From a checkpoint of a small transformer trained on Wikipedia.
Size: 3 heads of 32, vocabulary 1024, 1.59M parameters.
Architecture: normalized queries and keys, value embeddings, capped logits.
Training: 120M tokens, 3650 steps.
Each number is 128 + 24 x the weight over the matrix's rms, rounded and kept within 0 to 255. Layers, rows and columns count from 0. Numbers have three digits each.

# layer 2 MLP down (transposed), 192x64, rms 0.244, rows 11-82, columns 0-63
168158077112137127126121126108071105140152129133123148124159138124179122155131103113115169120090139145119115106152101119145171153141153109132114143140159106118115107116102112109154122105124151
089112116121128088123106113144101135118077134128109128166104148129152143111159144141103121130120073130117133074178149126147088131171136159123122090139178105153105125106126136115096141120113138
127128127156113091121134087120108122119144164099127148131116110101090172127172161118143157133148138130133122111116129076164085124098133130160130111139118082200135139112125126130141111125149098
135136158102102104139098106117158074143155123172141123126086157160129114081156145132135123160068119143125155110135136128109084140110125135063094099138146125133052082144157139099064122136132169
124106158144080133141126139129133140147116124125139122106110115136148139131109111109126116117136141105137141150123093116115121112130132142127125137166126163106133131123142132132134138105134128
138133169137137144121147178120119109139109136147124140181170136131108153169094119058130118127142105065129076123108126128139093157082101116140127154115129113113123120215128123113139072075085119
119119147142173101130167127111136112115121128095131133144129133114128084114156099163102126130138122151113115157151132105160091138142163109126100113173163094131110099104096127135126120112178126
132150141090094129077161134162107082143109134114082170084107085138117109117144145129101117106126129070099166094109151138135163075129126118143137132123130141136114129110123134114148108109113158
122116099107123111154138116094132144089119093126107150105149131114120150097133148136102141177124138129116133132101140069164119100145145111117131177110131185146127134134167123129151104139142126
124144112100110104125159130161083103143127104122164116130145154138103106154214155086141130151121123138145132125128134117108162116118107156139101174114120147128138160106135109121119167120130127
140143118134111104139127163104146123136111080141128117145124165137119135111127112083109118097156119159134114144135137178147151147094085143181121166140126106110176141121153122127152145123120151
131147101092146119140172080130152100157178096161139134132115102129145137141114118154121113094125129137115139145143144120107119149105101104135112151132166091122090100143133157136159121136125138
119104124111133130113152132119118117096084149177152146136163142137108121121107104136167088130130148138140125185105163139160127105116105167078112162113128120122099133094125117143115103164151120
146118128120117193125112152134155113142091132128121106115131157122152158099159104109104147103135109099133155149106163140110125127104149110066101129151132128127129136105108105108126142128131108
152147131131105133168086105138147100109118134156112124137133127139090116119109124131186160140132088127164111124111132088107133150113107125143164110153142154131128078139082083120123157122128156
142130094157115115136145152153111084172151143107155111151195085149143147148143171093160155134080134132109137122109086135140131090158134114104106136153166141118123173115152132127135109149137117
066121132125129110105178132151140187180108150153157125149134137143162115142112146157116147101103108100093135144123073141110108107136124160135110148112127131104089143130132105100151153149127099
190152099141145130150147188091135137138131102122116118115086141133163130093100106150156137147145141141128102145155121115114169125129069082144120128134135125118088108116134116099093139104141120
142139090115139143152104074157106138093127133118116113123109127115127150098115137157130079147128146122150094108133145137087103141164133134116156113118134121130174144132127167135146151126109173
130152125076124157080144125104120119136147144134142138120131139128152135115104138119186100126096131132112151173137148169176136124128121142136157097142142110100169113151116171098144132127158130
139056133121075137108116082121090133129112159130126111093158125101127174118125113138110166126105131139115168132147150125146091112127156108151082096149117126146181156112148110133130150135126090
137130121095117156113163138093123120103108126101078114114145157127143131095097106149128145104127157134121098116157160144091142107124118136159165161142109119099094138145144125108099104154117111
113135101134136149123118175123165091111111117142133126152129122117085124146171120126125147092119132127136148141153115124156133111158133132154140139151124128148172142116107106141134154131131127
118123112141140069140117152119133168163083168181146114157162102134122092151103159124123141105121087133157122189082132150134066129164130145101119161147113128111097110125097141116105136114116156
090150132146152178112124138161121121156129072117152101143115099141100132123161097104114106155119139128162084118085157153107107191156131137132174122164125139109113141136137122116064146136099144
138139118179116113096135152091148130139119120140158109133123154149185112120122106100066123163112186160154100131074112122144116134104138100161120130172118140130115126096124171109150116178139113
171134122165066178131114148098117140123153091165133170169132158102126130135101128136100165120084149144136120134089100125087117205123152103090141138115171102116125161095117129106104144148123126
091133146086123117095151109103132129130142187146170141139134089115119104136132100124150147118116102165114119135144132097168119119145076158143165155115084113090097109130145158157090107161117130
185144122135143109109106072090140136100127128126137145095073079111123128093124118150131139179119114121128113118128159089092091130113146135093137113158132142107065112124097146138139138088116159
108141159135097141138095120133110232119065132187166144158180102123181016174133148130131124180118189075101164135106113177114179167079120117168124113178093095078163170186162132141149128098139187
164132110110158124141089128144088125146122105125144115124132086135151152122135092080133136120178115105127126154144100172165142150121123177136118145156116122133144160171168143090105146123101168
131144100126126100116121121117146124131112115104110128100125158095120102149073117124130133144160125146166187101088088121113079109131092131113134159130150154114152111132116140104130108150158129
111120113113184122133082162174151103123139117162119158168160127135145152135128104116093146093099124137133171101154103178118150150102081148099130124137134120111107097144131125121109111136151112
125128114166126136128158123135119161094156099109115167165110120093109124125146183155167132131122127121114118154079133147075134115116137144133125105121153102089129141153173122109177164113105148
144156126101121142103150107151152149102142124104110137133073147133130084127122161188140105150087120156127148117144090171132136150137152138098157088115146129131098116103145105135133132125114126
129156107143133134143160127107106138094145118125082125138132144177130132153118130182145120138107172157148150111116112044081129156157124145118147105108136126146091134138075114094108163134145147
086104167127174129165127113134112140125089124110136091108115130153120078096119145117182143166157102147128105136112162090085117137163102124088163117113097124105141157141117105136109138123147120
092139127157114114107099097154124119158132150151159140111139068133122169086134118129109135143140110162163145153130113154108116085093133151153146128128120148162155134161136161107128152126149119
140124127129152121089148150130107135156092153107168122129101122149149182140146165114103121162134103102164158122108097127100176123134156126122102098102108070147125152130163130133109111121127159
112135140105118162088119102143095131118117137146173118148154119139145127104150096124120130138108133127128147096157102155108122129097118114086120138108105091134110168147137139162102162152157103
099126107145125109154136162118092165153128145160115164102147133106099127100114115171084146100141110114145136189114124123162109093189106135179172109136155109156097120138130150119182139138094102
132089169139184103176134144069162106096112108137110102151128148084115146156126156165117127140151106128131136122102130132127130146166151083116081111157154174114154124138120131124144122140141136
152149162131120138159183120106104112134133133124114139148122091129149101107141153133158130119122122167203116110108151122118159141112137127158097089138164152097139111088162121117167144091088110
118133089092113114169163124158157077112163140131118077148140136136112157157115128160155055132103160179119130131139112028138075165160149149159129100137151160153103073151152113116082138125165105
149131138125124175122127138103126138111139133049144124117153107097108103145144148142160169117089146142144107153130133131135115072122061139148172130199132162115103112157096137152165138131115165
120126134098089127110129188147147176156145103147094144112104175138121104103141116137092113122175117104130169158127143147103124119124109111112136104126116165115158125135178153164126143129123129
136107086100142127117130169129129135132135155153099168108143129142125118135115103143138086143139172118176141114102132118143135118167164115113122111106122106129126119134126103163143116122115164
148098112156136132121121095078139104120117136097112155076134136104143108079165097103119102123104049141150195111145158117130172108127127097128119124180101099104139112165069148102102136128129126
092092151147111120102124170124133091135111178154125147128121131177111171142144115138146091104142135092114120112089148114153093132117114144129130132138132133136127157141114162109117120155120118
130126191151109102145130116115139135133128127094116162119147128123103100154119118175105156151100103143162116132099117125101165151120164097140124103152154119117156112103131149129129099091107100
134091109135139138074136161120116111116175106123115143123086121094157130147184131118114149100127104124086108139124203144138085140124100125144158147074159115130136087140127138163138144143112105
134170168144109137098152111085119173084100168114151133129145112127158097113101104194134162130134122160145133082152101114110189113126135128112128127123093162130127118103135133093141148120114128
104130148164115154128150111141146144106150137089129144113118110194152098106117145126142132077112119172102112152094128138124099106100145165110118146158120143129095149097174122146090099144103096
120135109138133132109118157093120140104077130146098114150102172140121122098119109146153162102145149111143186160175131135127129133131176142155149132141118115152153149161156128149129118153108159
131118149114164128131164172145148170148132145145151163103144090106141170149094128129127129175138057134106141127114145163123153115112122136121120109137126144092141150141110143115126086123144183
147131168096134153124136146117121121117133129114149136100128144126107161156141162118143154123173064141162101148102124099111146155115118111137147130130127065143170151087105150142113141097095159
134097115116159095126129123112128160128178100119117102110144105131084144122110125144133158149130176129159119123113131112115167126141157137128107128175095149120137157102101144138124128127137139
135144137090126209151142144158118111139137122153176097130120142105188130119152102161170143104169178192150148084114095121141121099143135106179120086121150172168118125126133124113118124131072128
144102112135136131178113131091083144126113130142111110132135101130140134145111093123170091072129130134121137127111098130131159104151168159099141105138148146122141125137112148099150150147152064
194079049120096105152155105123082130130170194140185143118166125147121169131155130117142153131090099147111134126123158131088097103085117141106114154106110138120064115114104111129132159123134116
139145138103076109095107192118127102163100150194130144129176131127124122168107150086151084103095139127141120131118119192114106119117083134155129129121136120134179157114150131129148128092125144
142104178141173164164121157130163173129137153116166165159106153128092126082166131095105122146176128154110148142132156104091143079085082112101092084144128103150113123100104094123103124133123165
123170142125135169122090139124130097142146168120139127102101091132172167154120107132117161122146095090136110113147133152163133117132120145165118147154144116139137163139118112134149101128112106
172129146098184144108137143116133116154062113156151100146126148127115167170133144134115095118149139107130139167150099137114136140090125115155084148165133134126162119120109124096139121131136097
150157102109148152135181145125182116078129097089165098179149137146174137128153120131139109135085129133120149079162114104133103153103128093135141137118123117135126111127144151122106107126129144
145136184129086130113146137123094203105128123122110142119140119126133120125126138176140161081087106150147132097113107113149123155157115130154140079171171128127117129147068136148149137088155124
125135144148141129135136133098146147156133169117113152081129140132138107100138163150199149121142123151127141128146126151108150136146095115118133063116098149109124097127103144096131120105116147
109110216150130171114130130120109155113117110170132190122119101124114133093134147132116140170148117101127182188098145063134111111161131121151142155137107139097110143127107139150117159110102120
138115138142175156078099138173132114149128140150133118134102086151112132113115128073135147089145118116122070094148132156133112093143108178137107140123147121142120125137117099131116087124148078
134156158136143108124123129095144113127155098110118136137132138143105124116093119133138172132147105154074082098153103100100134164124129149121137097150145126122103068116127132133129093107154110
125180109113112165088092133145132120181118161106122153057112097151139136149156130110138098161121115110120090147128076159110160156154148120131125118146131113117124135135163116131119154137178140
149101146114127106134116105106140156106160111118111125128155106121138128138144124156107145116151132128105137101139147079128139154086131114084100091152123114116156107121108109082130130093153108
# layer 2 MLP gate, 192x64, rms 0.183, rows 12-82, columns 0-63
092138125113114134132148187121086097165140157110135121100098136148100130168100132136107177160131141154141124181086082119137133144126116121099109099126071123094128124157138145150125103125175106
122092106102137161180140120158097095100096100125123107133168111116163116125130089161139135159136113140128097095117104128078153130159115133127092119094115097084120090182157148138162140118149134
162144159076112126128110114114140059081141136112125139150146121141142167103085123116141124100084126102086135093119098131134127093128143148131136176175134123150191144114108156138128122127160131
124127115134155145132111120137141148144119148133134119143137117152128130123129134125136131143123112123116126120143105135119126138128139143131152136130140132132131132117139120129113153119150112
151138156149165099100110165112149108107101147111128135191167133092126089134166130119143117138184095101141139149113137129113123191108154078103075147125111137121128096128126126095085090109096142
125128137096124145148137121131121099112091112125124154143093131139147157144098135124157106157102106111106166123134100152141084117097135122102120178146137096124101139104150142109177146169141135
166136113089127128137147136137139117126142135113153153106116144106103167155092152123113199177164164072164154105169141137148149137126114121100093133173111139092128139115114107108126142117101107
126112097146171148156081109168136105120131099121192099133128135105140133126103137155145124119165130094096129130129104100171148146156118079111129109088130120193163125166128148114129149148078103
126109140109106120145151099144151109125132190137121166162088120128115088114165129136130099103121128147140144146112165082140163127127098119156122165120122127142105123160149088169090145140125116
127107101128133130100149115132138114143154090135128120115172146148092137093124126065110129108125099172158142126130104182142154092088133130124131132126141151114126137146116100155109133108176070
123126154123126117136103143114174149131102146129113139121159117167103116093120144104143144158092136129126101137126107136131160160135138123113127113140140154158116108150137136142118123077095137
127158132153117133150094137116160146141189167053099107105142108145132106171107116092104148098114133109128098103136109163149124148150126095120151088152154137158127126138142117131118134083131170
161085137129146132128130111141145135126097159115127112117081185118133148110178089110124144093143114145119094112135140136143140132128154130106137171114144123183132111104079133133122137108162117
122117170158135133102117136104176136145113121144136126116157155122108170091127104107134145126121134090134141141083115108160158079138141183081108114125104141140164115147130132155129133123163153
143136117115101124138179148138107106168152093112137123161197092078092101138105120118157115149124118110101135137143124180173122095107126087108097127142142122119134161085142143134115135123090118
094115096170127145162082134139162107127129152081088137150126143151165096153129128130100156119102125176145135116136157186122144168136149130107110133145124142136119094163118101149075096123133160
112147114131161111123117110124132144174107118090146122107151130137157168122123173142138106156153145117111149140142103111127138158098121114160144120118158195126095149168154122122141141155181115
127139115104141155149090125137161097146144170116121172125125151119124140111147130124132130125155166141148091157143132104143085109092143088106097116149177151094129149127134163104086143131155101
114136125121103143148127163134136116130104123119131109127155139113103104137174074101112152143119127117127154125114141172092083105132087139109111146151122151144149139165103128151086131147151142
177150108151129082154165182113133086156085170074150127158169116116127158137101146142142142095134121089146145151149090099140161155060109115099084147144124163123131101136153138155161154122108142
136107150109136114141115157142147128133100142132126135140118119081172117134119123113127130139148135132129108128122143121131140147103121109088127151142123118141141157132129146120080097092110111
126127129124121130091144128129140116124134133150138123122105106125160085128116161151148122093064138145158129159159103105109113120121126141119108117125146129143116142083137123144105102125146116
119138154144124138129139142171124146112139083096123121128112111124157148093138098144126112139145115105152103122133153126126171103077091132114140109108161148107105150135160148116139118144121128
146145142155105124125157109081122137097109103056172154129115075079119150123093143121172103130115181099114137094120108121161122085155121099132136119121131114097155086125110106129100150107121132
118132121122114103140102177112179077127120115123170143124097126149118125151152163099127139135143168137102120154126123140161100125106116122136132162122159099112168123100133121145091101106169158
090071121118163106118193119158153141111183152112171120109089149116105150124109134111147134181096127156137123130120135106154136173129129154102153094145101119142138155142138099159132078151104149
106135158076131099103146142148131104109142174157137098131069067061106156124122101133134143074110120128116132128088122083132128149115083170164123133123052090109119140099157161152101079139103140
128166124099167167147146142093173115124115137173116077110136119152197147146102120122139152110113104098138152105171105111144118136103159097108128153109097097108150147132103123140116164142116121
085113178127141106129141085187159095156134091132178104131139052150107176158142108120162156138106135090136140106162102106138156144121152146130156138152097105114158121116149096118091117134115127
110120090142103059138080163142154104181165135165111125143131152125142149109102161107174140151100144123090169153112112142135161060147104132114133129151093120136115117117191113124132144109138153
138162121126136104114102135116144117143145125123129142115098098131127107125093135137119123142141135133173161131099101094103105095117104136121126115138087129117145103119088103141143097158132167
166118144128112121112170090141110137100176138148085145111148132084126095153122118164158120178111120144137129170130178098110097114123121109097120102115066134119157143112116108151098091096091123
161122099144125148152087130061140095148113123106133138131128178181168143118178101112097136121114113122174130101119162142105127144118141108102128134121120162153145109074113127141098105126093147
134106156154106157160121101098078130110142133121175122124139116114150134162095099147150149155157184149161148148109154105142119150147110098125124112122140149138131163143103149120133125083092135
161156152107067099120105179079136132134133135113109132093112100239124188140084134151096140153148146139096105119150059166147174130096104134097084143120162158146130146157093121126086155117157150
137154123143157084116141172154107109107083161112154131100094085138067120110116142137178129142190150115103092091098163154107171159128122109095117107085117125081107124113117143117135111138161110
118104118136123110160159135144072092145137124141135119122120120149137116108127168116129127126101144162172106091127107126122139123129146098147085118139092121137140129093118138100132124158133079
113142132143113137159127106147163109124151110129121114103144134142098103143126086120142093113148135163106112135127109146116100131123149155113133136173187121093132140116082082144163129152168112
145114154132137089164126172110135127131133142111142130150152110141175140147099160101127145124131116078127128100123122124188127115135133109195145105170129130146070124112103128103096152130133129
138144138163092092126132124098153133109143160119095141141129128123143145068131108158111142168120103123155135133106130107155153095171095105094146121150122108144125093144123136140128138127112133
108082170104129113161153158149135097080115133149078097151119141125140120142139136133109157158153130097117122184084165154131148187164096129146108117132134152127155164139145144128061109132131099
101162123105135146115069109126103133147150085142149104122151164104146142110145107108159137120180156117073129134133112146145098114160124127093145185133102149163166155140130163155086130149134121
121130157189143169122109129161121101200122108060081148086159101124096174148113124102088125168175138132114139099099108137152176101131136143096103099161098108095146175097133111133101109103112141
174108121139094093106136096101188129113118120113115151091143127151191099172119156139093124137128100133096064116158121122105176125111130134093120154176156152139098117123127091166134104112133160
142116187088134160139148176169136122162172115131093136151120133139105135119128175114096122138150156156120137142122126157110120112161133117137140095111120128105138174138147126154112120094152136
118146141134132140123159146151148136112119101104124133131117106145097170108143118149105129096104150086152147100108114118157115096144135125153122127090135119117106144165160092144095125141151135
109108130149164132121144091132141182148142091051168146146142117106145125157173129150170130136120123151129178126155144132153135151145135148123140143069141137133125108106126061132104123143143172
127166125155104134126152122131112173120121150139146143142100153153180119120110179159173122135126130139146100114125113109140149140112161120129112109104131156123107117128108121103105100136131100
105149094102145133145115129130122146110100166110117135126136126171112143070170124077138133167135100090142118158151104101126172124133120141110141091100113138123131145111082122126145117134102155
078121128146171139165088137099098117128199114126152140143133121132107105111103137120131059140148122082120128136156118099120101152158130042126084147143094149151161103157091117153110105122089133
125108153104142113138172134138126106140146153085126132167105167119135122148097118139157155102165112104126172166185145170160110127111172095132138136128106170143094167089143109118079131160083157
112148108095140108145090094143144148175152099123112102163139132090126128147174121083138143128151153104140164071120128118093147136174103129124105101134127108150147167159126128107160125138145120
169088160123133170125137113156112113152148109118135125141161088133132108137141173120109099144102142117153092146130134107109147156107152067124110159149079160136062121074085114095142143102128078
122153123118126147142068142136136120102097087052125151129118160167138104136160102116137106162097132133147156134109134129140127117157126131112173125120114115142152119161141133103067146142109118
128124135130138116100061130124111122092140116116112138106114139124178097154143157193125135154152173110091108154120103095163113133087085099098100125129121067158153150124089133121125103082100185
120078147085136097136133174102098124108193143121101111142145117130093115140128141143150164163112156143113098103111138162088147105110093161138112092164115102133080120119122139146123103103121157
121140130132138047095110129107135112160157091103110119153148153152115153085139140098094136133140083126114133138175121139134119146093133130097164153091117129132090131109110120105141115140154109
163126129128103125159138094102120132114129133137116097145134136138143205127126081150122106087153119123111122127106113126148134080149152107082135102107148153152159101122155109104122140147123098
105136162118150134131098098150144128064079110115120141144111122132071133111166143116140174167137133089173108095118132146140149127119092136136123070138114104107122152122119151142087156091132154
115123099147152189132108097133168076133114128108135123123114100104122144137169113111110148115164160110128203125131153136170140115112109117133156142122177130168137100119118118122110130130070054
132098185155158107085135119147134113161117108126132144192180166111114080097156175143104137153174107143144176132094119131140161096083096098142130080120107110122114104127095119079104147166142150
155130117125120085105152113124126134130132102156159141142091086087168088155143112174117113132121093143161146104159148113098130128151095105135094109143156129152146150134164140138159120143141126
130100134136139144122141158157134102130152103131114146130122100125139184105126117140106128158073156119120167125118136108155131162149136109175124120164103097097116140139151145132101111132092131
098118158100152068181110105111146086136113145114103129108155087146125113076124098092137156087120120045112147174122108126140144169138112098143123144136145145111128123121127158135106146106113108
084137086141137129131141114165144122135121140109116129093144099138135129137134093105184136090109152095162156112119119102113162097103118140129133121140141111151150128146096116151111107169105167
187106150116123150112132127169072107067109079114106139165162103116088141107104125140146155147115098132173113129146137164120120138117145103135152107124121108116144120131134091140106146132119137
148128172177089130148132127162143164142145110114097156106131150107139121092140126108112116156097123143082151124180097118094136126131208137104134102109133161126144137128098161107085159119113126
125148101160155122113114107140129132130139144142140134133140128134077138136103125092167119151165151161097126119134124104140111177143146201137069151147145159135136175151105114158138100103141175
146162116149114086114130139114110124136134142126111060107124141138120148113079139083130117140140113110096117139088073088082109131096109159134124105146137106163157122153134137143106144138143101
112140187109119137114133198096141130093128151119083150127145086144124120071113128084125167141138132117086117138133094115129134142170144116118146117092121132132094086113141141109158134103139133
129142146160149169101145148139128112133157126143149126111134140162089148117109134122142128133144129144159129132142139115114122134126155152151146167167078170142115119137116150119107109171121132
# layer 2 MLP up, 192x64, rms 0.181, rows 12-82, columns 0-63
163132102110098163115144125100147120090156145092142134133121085138078134096105164116133092145133127086123117157097158163082168148083169142144112132177087141116170149147106111109156109137127108
179136145149131152095117111104111183127107129126116089162117116119125127107128111100135098127141117141119109175144122095135145105070102119136095146141140163180119130144137099092120123129149143
121145153133176188116174139100125190163158132125105151170103141155148124126180116108119116148143155094098152139137150095125175094146129105169153125152112144140131098150101067127128161129124122
122173128128141125087138123115123133113101132156141155128145122142121113151119143143138108142135129113124133122122142150137133150120146120117117128135102109142141109142118120140119119122127116
172168158136119105116158110118128131073111086130130184165128145147098068107120173129149140121120114107112146161090131114112137164139165129144164145124100167087139103165111162161087155132088127
151179143123094127133102098108147143160162105106113115149141167159123136119102126098152145101090149102140134118085112106127132123115129152182125121086088134115158109165128149130089110113111146
126148131088105144132128168143098109158124166132112146179136138100120129133103130133119126159123146108133166113176092131109149127150126092143119117127123125123160095165115099171106110137080089
122166100102137104114155100158139129135136112136114149145181118125150095063129129141148112092110080138117150144111120156150097107128130127149171165103144134126109111156143132086095086127153121
114121087108103170115145133115144159145199142133096138134106125121106105138100131112156150143102119162124130137161144135124124100139137133145094143150067090117130171064064089130124084109141135
139124185087154133124159086129103118102136167094065125077153147106107163142124152119141136113098092114120138135129149118084127083124170100095158159160156121122117121140141121079082173115154111
140084152102162108139137137129118103137156107126182160128145132103137170131124122136127087142144096103174123152134114128142121096140144124160156134122133149135129121117173129110159085140126139
123137139159118136105125149124087113084123097122127158142112091137144107135107111103167139093116156141150100121110170180103105100138124149113152142132141152135138083123151110151125143100115137
105130144110130141115122123135121123124145135130138127125125147129109122133142133116080123115130123096119136124171121089128125168122126104073158111145087120126142095162118143124115170088160120
144130136113163068128122159151143141101131143144160109175117139123164128155128101144105132078094143114115072113126138120084140146098133123142131104085130101164142116150112146161110134191126134
126111153111130102139124064113132101143092121119118152104067165124141132126156115114083129124141132090158156115138121077107115195151132141165137130090093137128139099128118143156146128145128126
148131100107129101113128180122154068149142118143124123158134106097127126155118136137122117156127113148093083115115146135104149100167118128133153134148126159134158141178109102117143096149103106
160081181120101113119101172144117137104167140119091122170099163108119086121146117154134144149134134105114161153103128136163134145128122108120137138143094094124182115120088123108116154147098111
131125128139124101099102132147136150128122105121096080144128126163124142116122170138137101143157118154122115130129157114156100127068160094158086122171120146136153119105112138163123149107091150
129128118182117102172106108138126095088116120118095107155133157096111080139146125124065154126168159127101088107097132111112090128103095134122140112101074095143107114135121119166117136128119128
109169112147117160137121146143100122130138117127140118131108108065139178142124109139143152119113115108133114049072159161151136129175090151130134115162168094112117123120132083140163139118144114
145121142108124082157100122132127137146141145153170140160091098124126121133144156122104098147109129138122120143118117109157119134095127108112140155120139151116118130142100139154119130091147114
141116139140119102117120148141134115137173163143149134171094115101116098107110141182117123146119107127130103118150126122150142120124135116164124149126098146093118145114112129136122106129162159
127122133141144142150148161136099162093136129130077182116095148108103121104125136098122121143122112113111106101156156128125131146070099150143135129139145123112154158112172130105149149131122154
151128130150114148115158132117128133147118108081102128162140155159093101161120112142189132143168119156119181094138136157181151099162137113137128102115165175107101144102103079129139109149120123
090129138082141137176108116097150167096172140126129131104137122152084140114122136141176149106143085117140132143115161163122116077139140150111112167090124100169174114181101124160104135088166147
138141106142148143105100113126116164101152142096136133132117163184150132143127100100141111145134090142093045130090142119133158104112107135123141099126184150143153122137122089130144120146132162
133126141111136118118144127117152138124125102092107113154124112128101131125138110132175132082125142157133106089139116069162128121130132138095092123140138101140085121142106176120155115117121133
108102105161087143155148108202065108137143152065126137175140159107094145191115153052134099123091118143118140131109161134109139145140157123143111131121126115096116109074154137115118090125140127
125065110089102108090110115148146115145149128156136134147139089092154135161126100166189093145113165121130128067111097116133124150159106168110137055195110138101174083146164101117119174130101152
108103167124120165111130157093134113113088119133117113159166159131106098136138152117137096154104134134123083103090145077078122092140114132114115091153137126148135120091067058178146136152147082
152126166137106143116136121111107146084121092117124123146111097109082127134128138153173106102145164129101088138131129143110117137146129135127119136145103105133120073153165126125119131131108155
111129176119143122128091134157127174122094077087131169137148171167112157139103130129124121103117130123116137134128113107111129070100162130121100071131159136141130137123075176150127141105123136
130137120128149106068164162157085111141114108183153122147147134088120113107091110142131110178153144116112148154103077125167097146124148131166115141164126124129096125134175127122127139166133125
098120154074091120113144108100130168107109106152145097134106127141095135120130183101137163144122113138116169144151142133138112108101115173145118148108128127126145145110077109111103167071151088
107145153112130115105115137091127124122145089083190107175116118117101128129089128117110130120122092114090126139129101158131125100181067123161097113115188118111121103067137173186152116105141156
132171104080112121101077148143152128081128122139134154199133124136132170153111095110117124107097111088106138168142106150190099111142109103137119178161148106133144115139102154143107173086113123
170146097126086099114123097116142122149143108136169153123162140170168112155141159123162093105158136134101110159133138125120157134144082106096129157140158110108159189140086088148141138142116140
104167140144100110096133082126105165155111114120150096131105136129157128103108106133159118123125089118103113124130131131129088118128110158167131134104099146132132082153094120111136098114164141
145158101101139153110144135143126120123127138133086123173123100133122086157136132090079144118124133154110131126097126102077110130136129137163126141146093144107157135149146086101121158112153141
121107163142118123113161143105122158163165087163169094103093104102117153119136099123105153128128125120117111097082120168145103081162082125106165137133125107184100105156139149111151160149118120
129176158094119147094119125140100112176150115122185108093086132136140104077128111139110121078090135096163120160126117058136085098106139136133140106122051158133098138120140119118102144124085168
154133114113139123165100165193148114193114147094125133131119144111134079132081177102117140136124160104130150120124158108139089177122119152155134104135118098153071130110149103159131133121098170
201089122140111132156099139136082141138125069117149105166151135160181096129147117082135154071079074092073085143128150148130120136118095105156180130133129100130116124105108086127119123120142108
133130164080184175130129154135135167115081121095152065107087110154085149166127128138111158147114196124147113151136143122161146115118103131160136090124111113151098126143135145149103147131129185
146100083126125122133175116129131111099138104124137124121173095132098122154164070111126148139092092123184095111118157124141149133094161119146125121122159104133098138125152095109167155136155164
130149140105119140144119145134160163106145127129136122106153134126103125127141099130109152119138127084125139115165098112123123104157128119143128134133124114132126124107152134106109124165096150
137166113116120133123077094100141105114071182113087133120152146153108109112121128085094127136148141134118106141143137077135137111081136123114141120147140137132125133075152154132154157070125122
132130113098144104163107141106130156117132183107150119118112139130138129121147132153137156086126099120142087106097094104099134170149122126089102128146189166116154165103160152126102138136114112
127109168121128173134114166124113123139162124158091131151142127119140134116165150131120147170170158147102134138108125120162119168142122137120149136135135147092089164164149154083131058130139122
130155124151129102116105140108109154098119105174150133080122123113190085110154134148125105119152140154135151178130127145186113141127120135171072155142125127142157096116157099171093143136110148
113112108071175139136120131113147072134138147120143150103127113103126151132137140108120088149156107133154162133126142123099094112146131112107081149126112123136124170076125100088135158128129168
105106146105156137105142145139150138100119155135124137100087133146119180097112159140117129142086116111108147163070131104132115138076142135150132150138097157140128114164146118168126127116150159
115111134154112096118130133173058108118131097169144138125149125159104135115099137104135116104113102131097098107104091121128108147090136110157157131105150173114144132120137149105074125132138144
107107156113119114107147127117127127156113151124042095136141103130100120083139132140099154147109123083159138139125124143167119146082109180153153110126112132083105137132130103139117151122158135
151124137134148160103150110165109109123132174136131136066124139132117140170115144119125190127163103135152104156119110075104123157156130101134119116117115152110105151129139120149122065133091060
128156128107117132161151122116109134111160094152145124161129136128142154145122128112083151108127147115120096117141159123146089154121177127100109147088154152150107116097093127141111131127099124
150113130115126137116107120173094145144115130153147110091114086102125136138159067153129131154166153113141155110110177193171109119160076131132099127164109094135140114155103134124118133155150156
133118148105107140133116114112110125092111146120133109108112197124120136142134095112108119121174139168148157127104146114087165116143142100133119133148095139117142132148133113170127123129131115
157084078113123112188145135141095145133136131116103147151167142126124180159105137123115166145139125131125123151199140078104123139124141129178121139133090059150180121076089118089141132124166110
125116139169173168115100147137152141138141150132101126152105123144122141136127151120071132099102122098095138128133111166112179080124146145087137133109113144115135098162090126142092191191130119
129147112109152104080088161072100082089155140119087143112112120176193110148115102147104111155097121145175106125164133145174110139151186152130165136120143148149143142165180155151112161135153137
113145199115130113135126119129110123149138115112133148143109097134127159176089124156114166118118077119154141141099127121109092140122142087150151148137167135112137112134135141114145102136164105
140123109121126100120102168146114101130172166119124150118112066125152124142074139135135117131132131131123132137092144154161180157137146127127174115139143119137084099141114100122145156127118074
139136146146120129059142117081109154155154109094116136135138126125149140107142161142149116168132142152144147119121103117112130078109136126125120161123092134116143110132115098113136125131139116
133117152148121145172160111124153168174135090123109169088185117064136140181125151161131138186095162115106130130157136146134104098161103092145152131111069126097117133126135114130154142110164173
071152092153147102126113172144114126155156162127130105076148136128129113099150167136111108138103161089091129125145119111090138122115146126112154115131138121096108119133102138135109128103129108
121159118116110150111101153121132148141136094145067142103129130153116156055175148094075110133084148078140142118166138127131110165169130163128141124106119150107153114135166105162103142094154142
107125143132160112139162143133130107089106146124123115108130163082085130165109096129105158093130081117128102160113065123125120154128122147104098099120087142087111110131108123170162110137148124
129111125105098145138144130143104165088112133107129156134123112140161090157139121144160087143120144118143155127099154126169170152121135085125073147117098172117116146118137176126114128137098107
111121128189097175078099109137191134137106068131116082149145169067185162125182128137121116110110102129143129128135173146120121112120135157128155124123130134122153115110110107113173093147152096
107130141071125155108109097128134125156110117127120167131141157166159120092129146160158113144133115116130109148109126170127145096116132163113113077124114111099146118125137118134172122125115128